Weights of a small GPT-style language model, trained from scratch on English Wikipedia: width 160.
Each number is 128 + 24 x the weight over its row's rms, rounded and kept within 0 to 255. Layers, rows and columns count from 0. The size above them is the row's rms in percent of the matrix's.

# layer 9 MLP down (transposed), 640x160, rms 0.082, rows 528-570, columns 80-159
size [ 99 109 100  99  96  89  96 102 126 100 108 103 108 102  94 101 108  92  98 105  97 100  98  94  84 106 112 109  96  90 119 108 105  92  94 110 101 101  89 102 102  96  95]
[[127 151 175 101  97 104 104 115 170 147 119  97 166 101 184 125 143 135 147 128  98 163 128  88 150 119 134 116 106  94 139 149 113 120 107 169 150 121 145 112 120  94 103 147 124 144 111 141 144 141 130 151 124  82 127 122 116 113  90 133 138 169  97 184 134 128 117 141 114 106  94 126 102 112 112 164 108  99 148  79]
 [145 136 133 121 146 107  83 187 151 135 124 103 107 110 126 137 157 143 175  81 151 123 126 100 116 142 189 141 131  97 127 127 154 121  81 148 103 139 129 141 151 109 100 119 112 112 128  81 146 148 114 129 109 129 120 132  98 138 119 170 104 135 127 107 136 159 171 104 176 148 125 121  95 101  82 163 143 140 118 142]
 [151 133  98  92 131 104 128 151 155 110 115 173 136 158 122 106  97 122 158 124 159 129 134 111 102 117 123  95 149 101 160 100 116 125 109 103 100 143 124 137 100 119 141 131 108  97 120 164 109  79 149 121 123 152 136 148 129 146 126 150 136  92 143 130 127 128 125 157 137 135 142 155 132  89 114 169 117 127 142 111]
 [161 114 169 122  98 146 128  99 126 135 158 150 104 157 115 166  91  80  74 153 109 154 159 123 111 145 151 129 128 106 114 129 137 168  91 158 164 149 120 115 119 115 108 138 112 114 143 150 143 136 143 179 114 119 135  68  89 117 137 123 138 106 117  68  88 128  68 157 115 179 121 105 120 169 122 125 120 154 135 107]
 [169 111 123 135 137 151 152 129 135 133 125 120 116 147 142 142 120 170 164 105  90 113 114 197 151 123 136 161 120 131 171  96 162  87 117 104 119 117  89 166 120 144  83 115 135 127 116 152 138 138 152 129 117 111 104 112 121 153 106 137 120 100  90 169 147 152 102 138 149 175 125 120 133 132 139 132  94 120 133 108]
 [116 103 135 117 125 174 117  84 138 106 136  82  92 121 107  97 102 120 155 126 169 146 147 120  97  88 128 150 100 136 144 150 127 185 147 154 134 117 110 142 109 111 161  86 153 168 163 118 169 155  92 151  71 141 133 133 101 135  91 139 111 159  97 163 119 159 209 115 151 140 126 148 132 116 153 140 136 128 139 169]
 [118 140 105 111 142  89 125 108 125  88 154 123  89 151 144 107 159 113 159 146 162 159 135  89 113 121 153 120 104 121 113  90 115 157  75 109 120 143 145 151 129 114 137 130 125 143 135 143 119 106 105 116 103 120  73 164 157 142 101 114 111 168 126 131 137 144 135  99 132 155 179  99  84 104 141 118 102  97 159 142]
 [125 120  71 152 130 124 113 108 139 115 146 134 109 144 131 137 101 119 119 150 110 142  85 176 125  91 124 115 139 131 126 173 156 113 143  99 145 123 144 113 173 218 106 118 141 145 113 131 168 154  98 153 119 153 126 134 121 141 120 115 149 136 140  99 123 131 121 143 108 154 138 105 160 117 118 121 135 118 151 120]
 [ 88 108 143  73  85  63 117 116 126 153 139 117 152 125 174 107 114 132  98  97 120 131 140 123 127 108 109 114 143 161 122 140 148 137 163 120 141 152 122 120  88 179 140 112 131 101  90  90 173 124 104 120 138 147 132 154 174 146 170  92 132 136 143  84 150 120 138  99 158 136 101 150 109 141 114 129 128 109 128 111]
 [107 130 123 151  82 129 159 183 132 144 106 101 153 140 148 131 142 173 120 123 112 124 143 121 104 143 140 104 152 141 161 146 126  81 128 149 119 125 155 145 153 189  75 135  90 119 139 128 119 115 105  82  89 159 123 110 112 134 119 132 143 158 116  99 149 196 152 146 138 105 132 146 121 127 107 116 121 122 111 160]
 [155 130  86 117 129 146 151 115 102 125 141 124 147 158 122 118 117  64 154 122 144  98 136 120 134 101 146 128  77  82  88 140  85 112 108 107 110 124 169 157 114 107 116 149 133 100 134 142 133 168 157 111 155 140 110 135 101 110 148 116 131 124 118 115 127  83 140 108 137 132 105 155 137 143 144 135  95 148 115 139]
 [ 96 111 127 152 149 106 117 183  98 181 157 143 111 129 129 101 142 137 156 162  72 153 140 135 106 159 141 121 145 111 134 131 167 136 108  76 127 124 103 101 130 140 168 106 105 157 141  94 132 120 169 166 128 126 127 118 134 140 140 136 144  64  91 133 126 104 109 132 136 139  90 144 124 144 125 114 151 144 125 154]
 [206 143 116 138  97 135 167 117 147 134 161 112 178 142 131 141 166 167 127 124 148 112 100 125 107 120 104 158 141 121 104 127 144 144 130 132 124 118 141  97 174 132 104 146 103 109 158 145 136 117 125 124 133 139 168  98 142  96 127 151 128 116  93 161  85  72 134 168 115 117 143 115 109  96 120 118 114 100 144 130]
 [139 159 136 127 124 132 165 135 120 161 111 141 154 134 104 152 120 188 164  98 114 146  97 124 170 118 171 103 136 126 115 103 144 103 127 113 110 139 131  85 117 154  99 114 131 125 106 137 125 113 155 109 124 140 119 129 152 144 164 126 151 151 113 112 144 157 170 111  83 147 149 219 157 159 104 114 125 121 104 128]
 [145  82  98 160 149  83 118 139  99 181 129 171 121 141 136 156 128 112 148 100 139  97 112 151 102 109 156 108 134 115 135 113  75 141 137 125 115 133 125  99 152 124 138 127 148 138 122  98 161 117 125  88  84 137 126 102 132 175  86 139 134 125 123  89 132 156 125 152 128  96 153 115 157 149 110 107 172  94 132 135]
 [130 175 148  76 177 144  90 102 156 128 111  86 128 151 140 141 120 119 158 166 145 113 111 131 100 131 139 100 114 112 121  84 116 123 174 124 130 147  70 167 116 142 172 103 153  82 139 120 144 132 129 131 140  90 111 150 150 115 152 104 109  97 105 117 131 144 159  74 146 129 100 118  98 125 120 113 105 154 133 140]
 [103 129 107 149 157  85 160 125 111 134 161 105 147 141 135 138 172 120 117 133 131 156 117 138 112 166  82 118 132 122 112 161  87  64 111 149 107 127 127 125 142 136  91 157 130 146 137 132 100 112 146  75 127 151 133 128 136 195 149 106 183 124 144 122 157 145 100 114 146 123 185 126 107 153 109 110 125 109 174 152]
 [ 88  77 126 108 163  73 113 111 150 150 119 109 119 171 128  96 141  97 119 149 109 138 147 135 160 111 103 148  98 125 121 123 152 123 150 132 154 127 168 121 118  96 112 119 131 127 130 164 161 115 102  78 108  77 122 121 157 150 186 117 123 127 117  90 168 109 144 138 110 142 120 148 151 116 145 101 118 103 151 110]
 [112 170 126 135  96  74 127 142 146 122 185 201 113 145 115  93 125 174 142 124 141 135 102 117 149 129 168  92 143  94 111 150 128 108 135 132 143 121 130 156  96 159 108 133  90 135 151 165  86 160 117 100 130 151 117 102 143 152 153 142 115 145 105  97 114 146 140 134 130 119 103 133 114  95  90 114 152 150 107 105]
 [148 154 124 104 123 157  98 118 126  98 141 166  97 153 128 142 116 116 140 120 132 132 153 137 125 104 143 159 125 126 143 183 118 137 128 144 163 158 132 102 135  97 112 112 163 139 115 141 137 110 100 125 142 118 172 139 139 135 137  75 138 111 155 119 133 145 143 121 102 171 108 167 106 112 151 176  88  73 129 130]
 [166 172 156 103 118 158 132  86 138 119 150 117 155 143 171 142 145 133 145 150 122 150 137 112 100 181  85 133 138 117 102 102 141 138  97 142 148 172 125 134 160 126 153 149 138 128 134 132  92 125  42 154  73 108 139 122 127 136 115 133  98 162 142 103 161 131 111  98 129 129 188 155 100 135 112 151 128 110 103 123]
 [130 148  86 123 119 102 167 158  79 119 165 135 137 115 131 143 116 149 133 131 113 121 152  88 190 118 106  99 154 135 123 124 148  88 105 120 125 118 125 101 158  91 132 150 120 145 158 128 109 122 146 166 120 158 137  82  98 159 114 119 123 100 163 135 133 171 136  92 110 143 114 106 134  92  83 136 139 121 131 163]
 [127 138 142 160 118 118 130 118 108 165 126 132 128 117 126  64 151 130 133  96 103 115 103 139  98 156 168  73 121 144 144 153 121 115  98 104  93 129 129  95 104 139 120 123  86 106 102 128 158 130 128 118 126 117 155 150 141 119 119 170 108 137 141  98 152 169 142 165 135 131 180 112 135 141  86 150 105 161 123 134]
 [152 119  60 176 138 125  79 125 161 119 142  80 101  87 149 157 130 124 149  85 166 133 108 124 131 122 144 114 117 118 120 121 142 103 102 137 106 134 137 117 133 147 102 150 148 128 127 112 142 143 116 131 115 163 107 145  98 169 186 157 137 114 127 126 116  88 124 164  96 110 106  94 120 103 154 144 146 135 143 133]
 [125 126  88 122 120 110 137 136 141 157 109 142 144 116 147 136 128 146 125  89  81 161 175 132 106 127 132  98 133 112 126 126 149 142 131 133 105 146 159 113 152 118 165 180  80 195 147 178 106 106 156  97 112 132 129 136 126 129 126 161  88 154  95 126 151 136 158 186 112 161 124  87 108 122  95 122 114 137 121 155]
 [119 124 167 134  84 136 111 119 136 135 115 137 116 120 107 118 135 169  99 119 142 130 109 127  68 152  98 171 152  96 119 152 108 104 138 115 136 102  95 108 158 151 125 141 126 108  86 122  76 107 123 144 166  92 159  97 154 124 110 102  96 104 139 165 129 145 149 120  96 127  90 168 145 104 119  94 141 187 102 154]
 [134 115 108  93 140 102  96  94  96 127 126 166 159 125 151  90 136 134 170 131 158  95 156 150 123 164 134 159 124  74 105  79 135 127 113 110 142 182 130  89 174  97 132 136  95 110  81 137 111 112 104 124 166 113 134 154  89 112  97 128 126 117 124 139 114 133 134 105 158 153 132 110 159 113 141 156 106 155 104 119]
 [113  84 126 110 135 111 123 105 123 116 123 116 126  93 116 124 122 180 142 150 115 142 105 141 156  93 159 142 138 110 130 146 113 145 109 152 152 135  94 127 123  96 128  98 100 132  94 151 133 116 115  99 187 145 133  86 113 107 143 157 137 100 135  82 105 136 109 133 164 122 145 105 134 118 108 123 105 154 103 139]
 [ 82 101 101  99 141 159 164 160 120 174 126 115 133 113 121 171  90 116 161  80 117 142  87 158 113 173 142 161  90 159 121  99 105 134 155 113 131 143 103 139 133 145 107 159 101 144 140 130 126 112  91 130 123 148 123 109 167 116 156  96 145 155 110 144 129 127  91  86 155 120 135 109 160 157 102 155 133 126 118 121]
 [153 133 139 112 148 181 152 105 131 155 148  66 138 102 152 119 103 120 145 129 114 121 142 158 142 102 124 149 137 104 140 159 153 136  99 145 129 113 175 146 169 146 111  94 103  96 119 146 153 156 111 138 133 121 191 130 170 115 151 140 103 115 132 137 156  91 108 113 102 120  97 123 148 122 152 121  98 142 116 134]
 [186 113 112 146 104 132 115  88 102 123 135 140 119 133 159 108 148 158 136 100 111 159 116 142 114 108 126  97 128  86 133  94 137 129 110 121 119 156 112 103 148 134 129 158 145 134  83 144 118 127 123 115 115 117  78 162 113  79 179 113  91  85 134 136  99 125  98 114 144 149 138 121 181 120 142  92 121 143 132 150]
 [106 159 156 128 139 114 125 124 152 125 145 134 152 112 191 153 156 108 153 128  72 114 116 123  93  93 171 112 114 164  83  92 128 136 143 120 164 152 127 122 142 132 163  96 121 171 148  64 105 149 100 132 148 153 134 131  72 146 115 147 158  99 124 124 174 152 116 138 100 107 159 155 136 147 125 111 121 131 148 137]
 [138 120 144 105 168 143  92 122 111 148 172 166 129 155 130 134 121 135 110 125 128 121  99 109 100 109 118 111 137 121 157 116 144  74 111 127 107 120 119 131 142 123 135 136 183 117 146 126 123 117 136 102 143 162 127 152 114 109 125 154  92 170 139 152 141 113 142 141 129 151 104  75 107 121 106  97 145 107 169 109]
 [133 116 111  83 122 167 102 176  89 119 139 119 126 142 121 113 105 123  80 136 149 156 127 126 127 122  97  87 104 128 160 146 119 141 107 103 103 168 126 114 113 110 115  99 131  95 123 106 118 161 112 116 136 169 115 110 107 140 113 132 112 102 107 149 143 135 137 177 206 105 107 126 138 109 139 164 127 124  91 124]
 [131 169 133 159 102  93  89 114 113 147 151 154 154 144 129 122 106 155 116 105 114 173 145 137 106 128 117 117 123  75 128 123 152 140 138 140 111 188  93 128 115  87 137  98 146 142 101 122  98  89 127 144 127 114 124 129 181 135 131 108 178 102 146 124 116 149 185 168 128 105 159 155 146 135 130 137 130 161 119 134]
 [107 111 138 117 175 154 147 148 136 149 104 122 119 165  95  83 141  98 139 139 130 134 141  98 110 126 109 120 142 152 161 116 154 157 106  98 124 124 143 132  98 132 117 140 141 141 113 127 111 130 104 146 112 104 151 135 126 165  97 111 105 149 153 151 130 140 111 150 131  94 132  97 120 139 143 144 113 188  94 150]
 [ 88 150  74 150 110 115 138  95 150 128 147 132 131 129 182  82 104 112 100 115 123 141 155 141 133 142 168 111 104 148 138 120 105 120 112 160 152 142 149 145 111 124 153 140 106 134 106 195 138 169 143 150 120 150 146 127 105  99 176 115 116 181 150 143 107 141 111 129 131 162 128 123 151 116 128 121 141 123 108  98]
 [ 95 102 159 113 151 159  69  92 139 125 102 137 136 101 150 129 108  99 144 153 110 122 147  89 120 130 107 141 105 129 141 147 120 115 136 118  74 122 118 149 110  83 143 113 159 132 142 104 135 112 142 131  99 119 154 123 150 111 130 106 170 141 130 122 155 130 121 153  86 120 113 134 174  78 111 147 126 137 102 119]
 [113 164 118 140 140 112 106 168 110 108 111 122 148 136 161 154 140 114 137  99 128 133 131 172 137 154 134  87 200 110 117  81 140 135 157 133 109 163 141 121 134 122 119 153 127  97 138 164 131 124 112 158 107 111 114 122 109 148 155 164 122 132 158 154 149  86 169 135 163 147  92 107 121  93 147 144 136 158  95 146]
 [120 105  90 118 115 139 141 156 125 137 101 107 157 151 148 110 133 112 122 135 105 127 125 185 110 122 119 101 111 126 148 111 123 174 162 128 109 150 155 144 151 114 112  99 187 129 144 132 140 109 101  89 161 141  92 119 144 129 150 100 126 153 106 149 100  87 136 109  79 104 100 119 124 157 132 124 107 144 120 156]
 [126 140 129 154 141  78 131 135 121 144 105 145 179 118 119 150 136 132 113 102 141 160 135 117 138 134 154 104  95 122 151 116  97 116 144 149 115  78 121 157 106 124 152 119 176 135 139 101  75 163 152 116 132 102 179 100 171 153 128  55  98 161  92 132  92 115 102 123 140 133 151  69 132 132 134  96 150 163 116 121]
 [110  96 143  90 168 155 157 120  99 162 118  95 113 120 137 154  87  96 124 138 141 107 127 141 113 127  86 155 144 123 151 127  70 118 131 116 127 167 118 104 112 136  93 179 143 142 109 111 111 149 107 154 135 150 147 109 127 111 134 120 111 125 145 156 172 139  87 115  98 157 178  89 131  95 119 121 136 128 167 107]
 [ 98 140 128 141 163 122 136 171 101 112 126 109 143 111 132 143 102 112  88 103 168 125 106  98 177  84 130 124 110 127 186 132 148 153 155 136 151 108 125 115 139 157 151  98 137 127 102 102 118 119 154 114 126  94  97  81 131 143 131 152 172 146 146 171 142  97 110 162 153 111 101 112 105 140 150 151 142 118 110 138]]
# layer 9 MLP up, 640x160, rms 0.221, rows 529-570, columns 80-159
size [107 111 105 101  94 104 109 115 102 103  95  98  94  92  95 103  99  91 105  98 101 107  97  91  97 111 107  92  92 110  97  97  93  97 101  96 103  97  99 103  95  97]
[[156 127 114 102 162 102 136 124 126 112 144 150 139 154 131 110  81 124 139 197 173 152 131 120 119 110 140 139 103 120 130 116  86 156 122 126 133 135 135 150 119 120 161  91  98 148 144  73 165  97 188 151 135 140 127  94 150 123 134 115 146 120 179  97 149  85 146 120 146 141 127 147 134 137 141 134 112  95 104 107]
 [ 97 102 157 111 166 148 119 155 118 111  77 105 114  97 111 116 135  95 137 125 150 173 111 131 138 126 142 135 140 150 113 131 121 112 135 112 145 153 100 149 139 124 147 132 147 169 169 127 152  99 138 133 131 166 100 117 159 126 129  99 173 108 130 102 118 119 104 121  84 124  97 104 190 178 138 110 139 173 112 146]
 [136 109 134 137  75 133 129 113 159 143 116 105 110 128 103 154 133 136 123 144 121  85 132 157 140  99 109 114 120  96 138 142 151 119 151 110 119 171 164 119 112 150 148  90 138 113 130 176 116 117 153 124 147 140 185 125 115 120  91 126 110 126 108 112 111 129 169 129 159 134 120 124 117 143 136 134 110 118 134 126]
 [106 154 140 142 161 134 149 129  84 127 116 121 103 128 104 156 121 207 106 106 145 114 113 102 128  89 131 186 120 195 124 124 115 119 130 132 144 137 117 136 118 135 139 159 114 108 137 154 161 165 124 127 132 144 113 157 119 116 139 132 112 123 151 131 142 101 117 109 122 117 131 162 177 102 136  90 153 160 169  81]
 [127 124 133  93 119 135 160  84 113 120 131 160 131 131 134 193 114 139 154 107 140 157 169 120 141  99 124 142 138 112 105 103  85  92 135 151 103 100  97 125 134 130 157 123 146  75 136 164 139  93 119 124 127 156 140 132 115 102 134  84  96 114 171 134 150 135 101 142 129 131 124 126 165 134 112 113 162 139 134 131]
 [105 135 134  93 124 120 140 166 158 105 133 187  70 108 113 124 128 128 137 118 143  99 108 113 128 112  99  91 119 154 148 134 155 144 150 138 104 133 176 127 126  84 135 143 113 120 121 158 170 121 138 135 131 109 119 121  90  99 140 119 114 151 158 147  99 120 126 127 140  95 113 125 111 125 117 116 130 137 112 142]
 [145 130 116 124 146 134 164 133 159  90 111 151 133 115 123 136 165 137 119 177  90 126 136  63 123 119 126 135 121 107 131 143 135 130 135 104 154 115 145 144 125 110 143 211 137 140  80 140 106 108 126 124  88 132 159 108  99 145 141 127 105 105  72 175  92 172 131 151 130 139 105 139 115 131 146 123 113 138  97  71]
 [153 172 131 159 140 155 140 140 140 100 115 180  86 132 109 117 167 130 107 144 120 154 150 122 123 121 142 182 124 103 114 113 116 153  93 165 132 125 152 109 138  91 120 162 145 118 150 131  70 115 147 110 130 136 118 108 141 116 105 184 151 127 116 127 100 158  86 140 105  99 144 105 129 173 110 155 143 138 113 115]
 [126 176 128 169 145 100  91 143 112 103 154 124 127 118 100  93 118 110 126 132 124 150 104 136 164 118 135 138  92 110 109 122 112 171 129 150 185 135  99 184 143 106 102  67 168 127 126 120 129 150 131  89 108 136 161 138 150 107 125 117 111 127 132 112 122 123 143 146 116 117 120 143 134 116 126 145 137 167 131 116]
 [173 131 119 115  81  96 140 128 124 145 105 153 106  85 120 164 105 107 104 134 120 104 138 121 114 155 101 166 150 161  96 114 111 142 144 159 124 102 119 157 115 138 116 120 151  87 133  79 101 116 147  74 171 126 101  85 108 127 167 102 126 148 166 101 164 127 125 123 143 111 135 148 160 135 124 150 128 126 152 154]
 [156  90 108 126 150 129 137 135  76 105 130 121  97 144 107 126  98 178 113 100  97 143 170 133 161 126 134 127 117  94 115 111 102 125 127 171  78 111 139 124  97 123 114 149 102 142 114 118 104 116 142 181 115 158 100 149 141 127 122 113 125 135  91 132  91 135 128 118 159 111 121 122 127 121 131 131 139 127  62  96]
 [131 135  88 134 147 104 150 119 144 116 118  95 147 141 115 158 133 143 117 109  75 152  86 123 104  95 101 131 158 123 158 156  85 150 187 105 126 140 163 143 195 157 113 148 120 123 138  84 181 138 103 152 142 151 140 119 136  83 152 108 140 107 114 132 119 157 133  82 141 120 140 148 140 134 125 183 133  97 125 163]
 [141 128 152 124 104 127 119 123 116 128 134  97 107 163 123 140 136 141 141 133 107 118 154  89 118 134 139 138 157 106 130  95 127 167 115 131 109 136 158 159 110 125 115 117 126 143 178 119 135  67 149 144 150 178 116 111 106 158 125 139 102 173  96 118 137 136 118 150 151 114 112 111 144 130  94  80  93 156 135 146]
 [ 97 128 110  56 133 180 135 105 171 127 110 114 121 116 124 146 159 128 119 119 107 113  98 127 148 136 120 109 128 159 122  89 129 159 134  92 139 176 114 130 154 143 132 125 154 191 128 155 160 126  96 122 117 166 141 123 164 118 145 130 104 139 119  91 147 172 131 140 100 148  87 113 183 127 103 106 157 132  82 103]
 [141 156 144 145 131 129 192 115 125 137 123 140 124 102 116 115  94 134 124 135 144  94 138 188 124 151  84 151 169 154 157 165 117 143  98  95  84 152 132 129 105 140 148 177  72 125 131 111 151 133 105 112 121 171 139 132 100 106 118 129 166 147 132 101  73 114  86 152 113 133 131 126 114 157 143 150 171 134 141 118]
 [176 151 120 124 172 163 134 107 146  59 122 150 109 118 136  98 188 101  75 154 127 129 122 127 155 134 120 153 119  86 144 122 134 101 143 102 131 138 105 136 117 125 141 145 112 139 120 131 148 138 141 137 107 124 104 112 111  69 119 146 143 144 106 133 142 180 101 157 117 150 124 132 134 127  72 156 107 129 118 146]
 [152 141 119 119  84 175 102 113 120 166 129  91 131 114 196 140  80 156 126  87 108 115 155 103 139 117 111 143 156 102 122 143 152 106  82 122 120 131  81 124  96 125 116 137 121 126 117 133 156 132 185 131 115 159 114 140 159 174 115 117 140 119 130 162 158 158 107 154  94 140 114  99 128 124 128 106 102 124 161 104]
 [167 101 131 102 158 121 124  77 105 119 148 102  91 107 157 128 116 123 181 138 166 143 165 149 121  27 116 129  94 134 141 144 172 168 142 109 118 106 143 124 147 153 117 148  78 135 162 148 129 136 138 162 140 145 145 123 134 129  92 103 139 130 132 111 104 115 108 159 102 128 134 102  88 139 113 144  92 126 121 156]
 [133 147 107 142 100 128 129  90  98 121 142 110 115 125 129 146 134 108 119 104 171 129 151 201 114 103 156  85 139 132 123  93  96 144 138 105 116 137 147 131 107 103 141 120 142 146 136 159 145 127 124 164 129  64 152 147 141 162 117 117 134  87 144 114 168 159 145 100 127  93 111 151 158  97 138 156 136 127 164 153]
 [136 108 116 113 104  85 115 100 134 137 144 141  84 175 123 156 130 146 173 120 113 138 148 107 109 181 104 129 127 145 137  87  99 128 136 106 148  96 136 161  80 122 150 115 147 113 106 143  98 108 184 106 131 147 118 107 134 106 128 153 111 124 131 154 158 140 121 116 159 148 126 170 129 113 110 117 159 126 125 105]
 [ 95 137 179 101 159  63 134  78 128 122 120 160 154 137 137 142 101 140  82 136 121 129 125 129 181 130 139  90 141 153 133 131 145 157 149 105  93 103  98 128 129 132 119  99 113 127 128 163 133  93 156 165 153 134  81 108 150 112  67 124 131 124 129 111 120 129  97 146 154  79 119 131 126 111 112 117 106 123 140 158]
 [124 128  58 157 103 136 100 135  90  86 140  99 135  68 123 138 107 128  89 130 159 109 120 128 141 191 130 135 101 157  89 124 121 183 153 186 104 108 123 108 133 154  82 131 182  90 150 156 112 145 140 161 106 132 123 171 144 120 130 117 148 132 122 159 125 104 122 140 163 115 111 113 126 141 120 166 121 131  97 129]
 [141 134 138 114 145  86 139  79 141  86 110 119 101 123 124 107 144 134 133  77 131  78 106 116 149 159 176 108 166 159 105 142 138 133 136  88 135 111 135  91 128 139 113 138 118  85 148 123 113 145 130 170 159 110 118 139 132 121 118 146 148 107 139  83 170  50 124 144 157 148 105 127 130 140 101 157 150 168 118 138]
 [ 97 153 140 129 156 115 164 137 138 168 124 136 122 122 143 114 131 137 129 138 117 135  82 154 146  96  63 143 121 122 133 108 107 141 103 188  86 102 106 141 121 110 107  71 113 109 127  79 134  85 119 134 120 145 126 122 161 155 122  91 126 122 167 101 115 103 168 142 166 152 135 161 124 138 133 171 103 155 140  95]
 [165 153 102 116 132  76 209 129 126 104 109 133 120 126 114 150 137 135 138 128 119 114 141 139 116  94 129 144 184 107 141 147 146 153 145 146 144 121 115 125 141  87 102 125 120 130  80 134 124 124 123 139  94 159  90 108 134 107 169 154 108 133 109 121 132 138 151 151 109 100 156 110 120 128 172 122 112  95 111 106]
 [129 119 144 133 136 117  88 131 117 104 141  70 111 116  84 105 106 118 147 104 159 127  85 175 142 133 110  88  98 133 147 141 142 135 141 130 138 136 117 113 151 137 117  89 135 106 183 162 115 144 115 171 129 140 107 156 127 113 103 138 147 100 155 106 185 160 129 147 112  93  79  97 167 134  84 178  95 121 131 159]
 [128 103 187 132 157 112  92 139  99 140 111 128 139 124 125 108 121 157 137 115 128 122 164 101 155 123 136 170 131 132 100 157 145 152 139 141 140 103 101 126 103 137 127  99 141 107 126 122 150 130 125 123 111 140  95 103  98 174 120 130 149 156 137 150 131 123  88 115 134 116 172 119 122 152 107 174 185 106  89  95]
 [104 160 103 133 126 130 130 144 136 127 115 140 104  97 101 152 129 128 119 134 131 156  92 150 154 132 163 148 153 118 135 157 127  99 103 133  94 144 121 109  86  91 135 122 111 153 126 149 113 196 182 148 130 139 113 132 149 139 144  43 115 158 117 132 106 128 111 157 161 170 122 153 117 112 124 157 161 158 170 133]
 [119 145 148 142  63  91 143 130 159 103 128 130 115 116 116 147 130  98  87 123 153 154 101 112 148 143 109 131 129 157 159 116 170 146 155 132  86  95  89 120 143 134 104 134 167 123 116  98 142 126 113 165 131 133  78 132 136 120  98 135 128 140 103 162 140 115 105 147 151 143 128 151  99 114 131 106  93 119 125 117]
 [154 117  88 125 149 113 100 158 120  99 163 155 144 123 141 106  99 133 131 117 169 143 183 116 106  82 104  82 139 201 118  71 153  79 179 124 137 167 134 119 113 139 141 132 127 140 107 144 160 127 118 112 158 106  63 143 169  81 121 116  96 109 149 116 147 130 128 107 127 107 109  99 108 106 120 126  84 113 102 159]
 [138 170 143 130  98 137 131 189 139 154 124 116 134 151 100 116 107 133  93  82 118 118 127 116  93 125 126  93 136 132  83 108 147 106 158 139  91  99 106 134 122 117 143 108 117 155 137 132 118  95 116 134 168 142 157 145 108  73 143  83 168 153 148 132 134 148 122 150 107 112 100 129 158 159 144 133 166  97  97 151]
 [115 158 155 142 144 120  64  79 182 149  94 135 133 123 136 123 146 110 156 163  85 162 157 173 169 143 143 141 122 115 145 104  99 153 159 122 129  88 127 145 109 146 119 109 102 164 125 156 105 131 126 132 128 131 137 102 109 113 167 126 125 139 127  85 155  85 130 119 140 128 169 154 130 110 137 101 124 135 109 102]
 [107 111 135  69 137 160 148 148 101 143 135  89 159 148 126 148  94  99 133 143 171 140 137  97  91 157 107  95 150 125 163 113 132 115 120 176 131 124 107 145 142 126 155 169 152 128 116 146 101 128  98  81 142 132 149 158 124 104 166 135 128 137 105 140 131 136 124 128 122  92 139 175 134 132 124 105 127 147  89 137]
 [143 163 130 111 108 141 134 134 179 137 148  85 151 141 133 109 126  83 104 152  74 103 171 160 139  76  87 135  97 157 140 159 143 134 107 139 118 137 199  96 139 136 148 131 151 146 131 103 116 135  78 126 136 138 114 114 141 138 113 153 139 133 106 112 177  90 158 110 157  96 123 122 133 140 148 131 138 153  99 117]
 [135 101 106 138 154 101 119 162  95 123 156 158 165 132 154 162 151 142 126 128 136 124 149 156 128 191 142 127 123 139 107 125 122 112 110 136 151 136 118 113 115 150 126 105 111 135 137 108 105 137 103 119 122 157 140  78 102 111 173 101 154 128 108  88 169 177  96 133 137 110 148 123 112 115 101 121 115 143 152 133]
 [146 146 112 156 161 136 143 101  89 118 129 111 130 110 108  87 112 131 113 112 142  79 135 145 142 182  79 142 105 122 120 109  92 134 108 172 137 110 117 120 146 134 122 133 140 159 111 134 114 120 150 127 146 107 146 122 145 114 146 152 113 112 130 156 139 115 170 143 128  80 146 162 150  97 109 140 123 146 139  54]
 [132 131 105 127 170 131 133 110 131 125 171 115 113 110 135 128 138 140 135 130 145 132 121 119 112 161 151 122 131 117 127 166  97 134 104 124 125 140 150 100 150 171 137 146 102 114  84  88 136 147 112 117 167 160 106 115 120 113 130 172 114 112 100  86 108 125 135 104 110  97 169 129 146 163 118 157  85 133 130 164]
 [148 187 188 173 162 120 113 125 135 109 142 156 102 129  84 130 154 126  93 151 181 148 106 122 161 133 155 185 140 159 115 109 123 107 101 113 128 137 148 133 130  86 132  90 136 130 123 135  85 122 124 105 133 157 146 110 124 102 124 109 129  87 143 141 112  86 127 178 123 132  96 120 110 135 106 120 168 115 142 114]
 [129  95 159 106 116 145 129 125 145 119 150 111 173  93 102 125 105 113 125 102 114 147 151 184 161 135 150 100 106 109 168 143 125 129 164 123 121 102 162 155 153 117 148 171 141 156 131 113  92 172  82 147 100 153 134 104  80 107 102 106 139 149 161  89 128 113 150 168  85 133 129 130 170 111 129 127 135 181 126 108]
 [143  98 121 148 143  94 140 183 108 135  96 162  93 114 135 134 121 107 129 159 130 117 133 139 124 124 139 126 177 134 117 123 159 127 171 198 159 138 135 155 118 132 130 110  90 106 103 141 162 128 127 108 131 143  97 136  75 146 152 104 127 135 139 146 137 164  80 141 121 103 114 144 131 115  95 156 116 136 108 107]
 [118 167 144 127 120  95 118 161 105 111 129 134 135 120 123 102 129 128 117 101 116 149 124 126  80 145  97  99 159 122 137  84 117 144 166 137 109 100 169 140 101 122 135  86 144 140 151 144 116 181 138  93 143 170 124 153 168 125 157 156  99 134 129  51 108 108 141 101 106 128 155 133 143 152  79 170 120 110 162 126]
 [104  90 114  97 166 117 149  94 130 116 148 133 145 146 134 154 125  91 113 106 160  99 139 114 156 130 133 154 177 132 142 134 125 108  94 102  90 115 124 129 156 143 138  94 119 115  91 112 147 141 136 135 117 178 142 150 150 129 102 130 132  92 112 113 124 118 142 106  87 136 160 153 129  76 110 107 127 142 154 165]]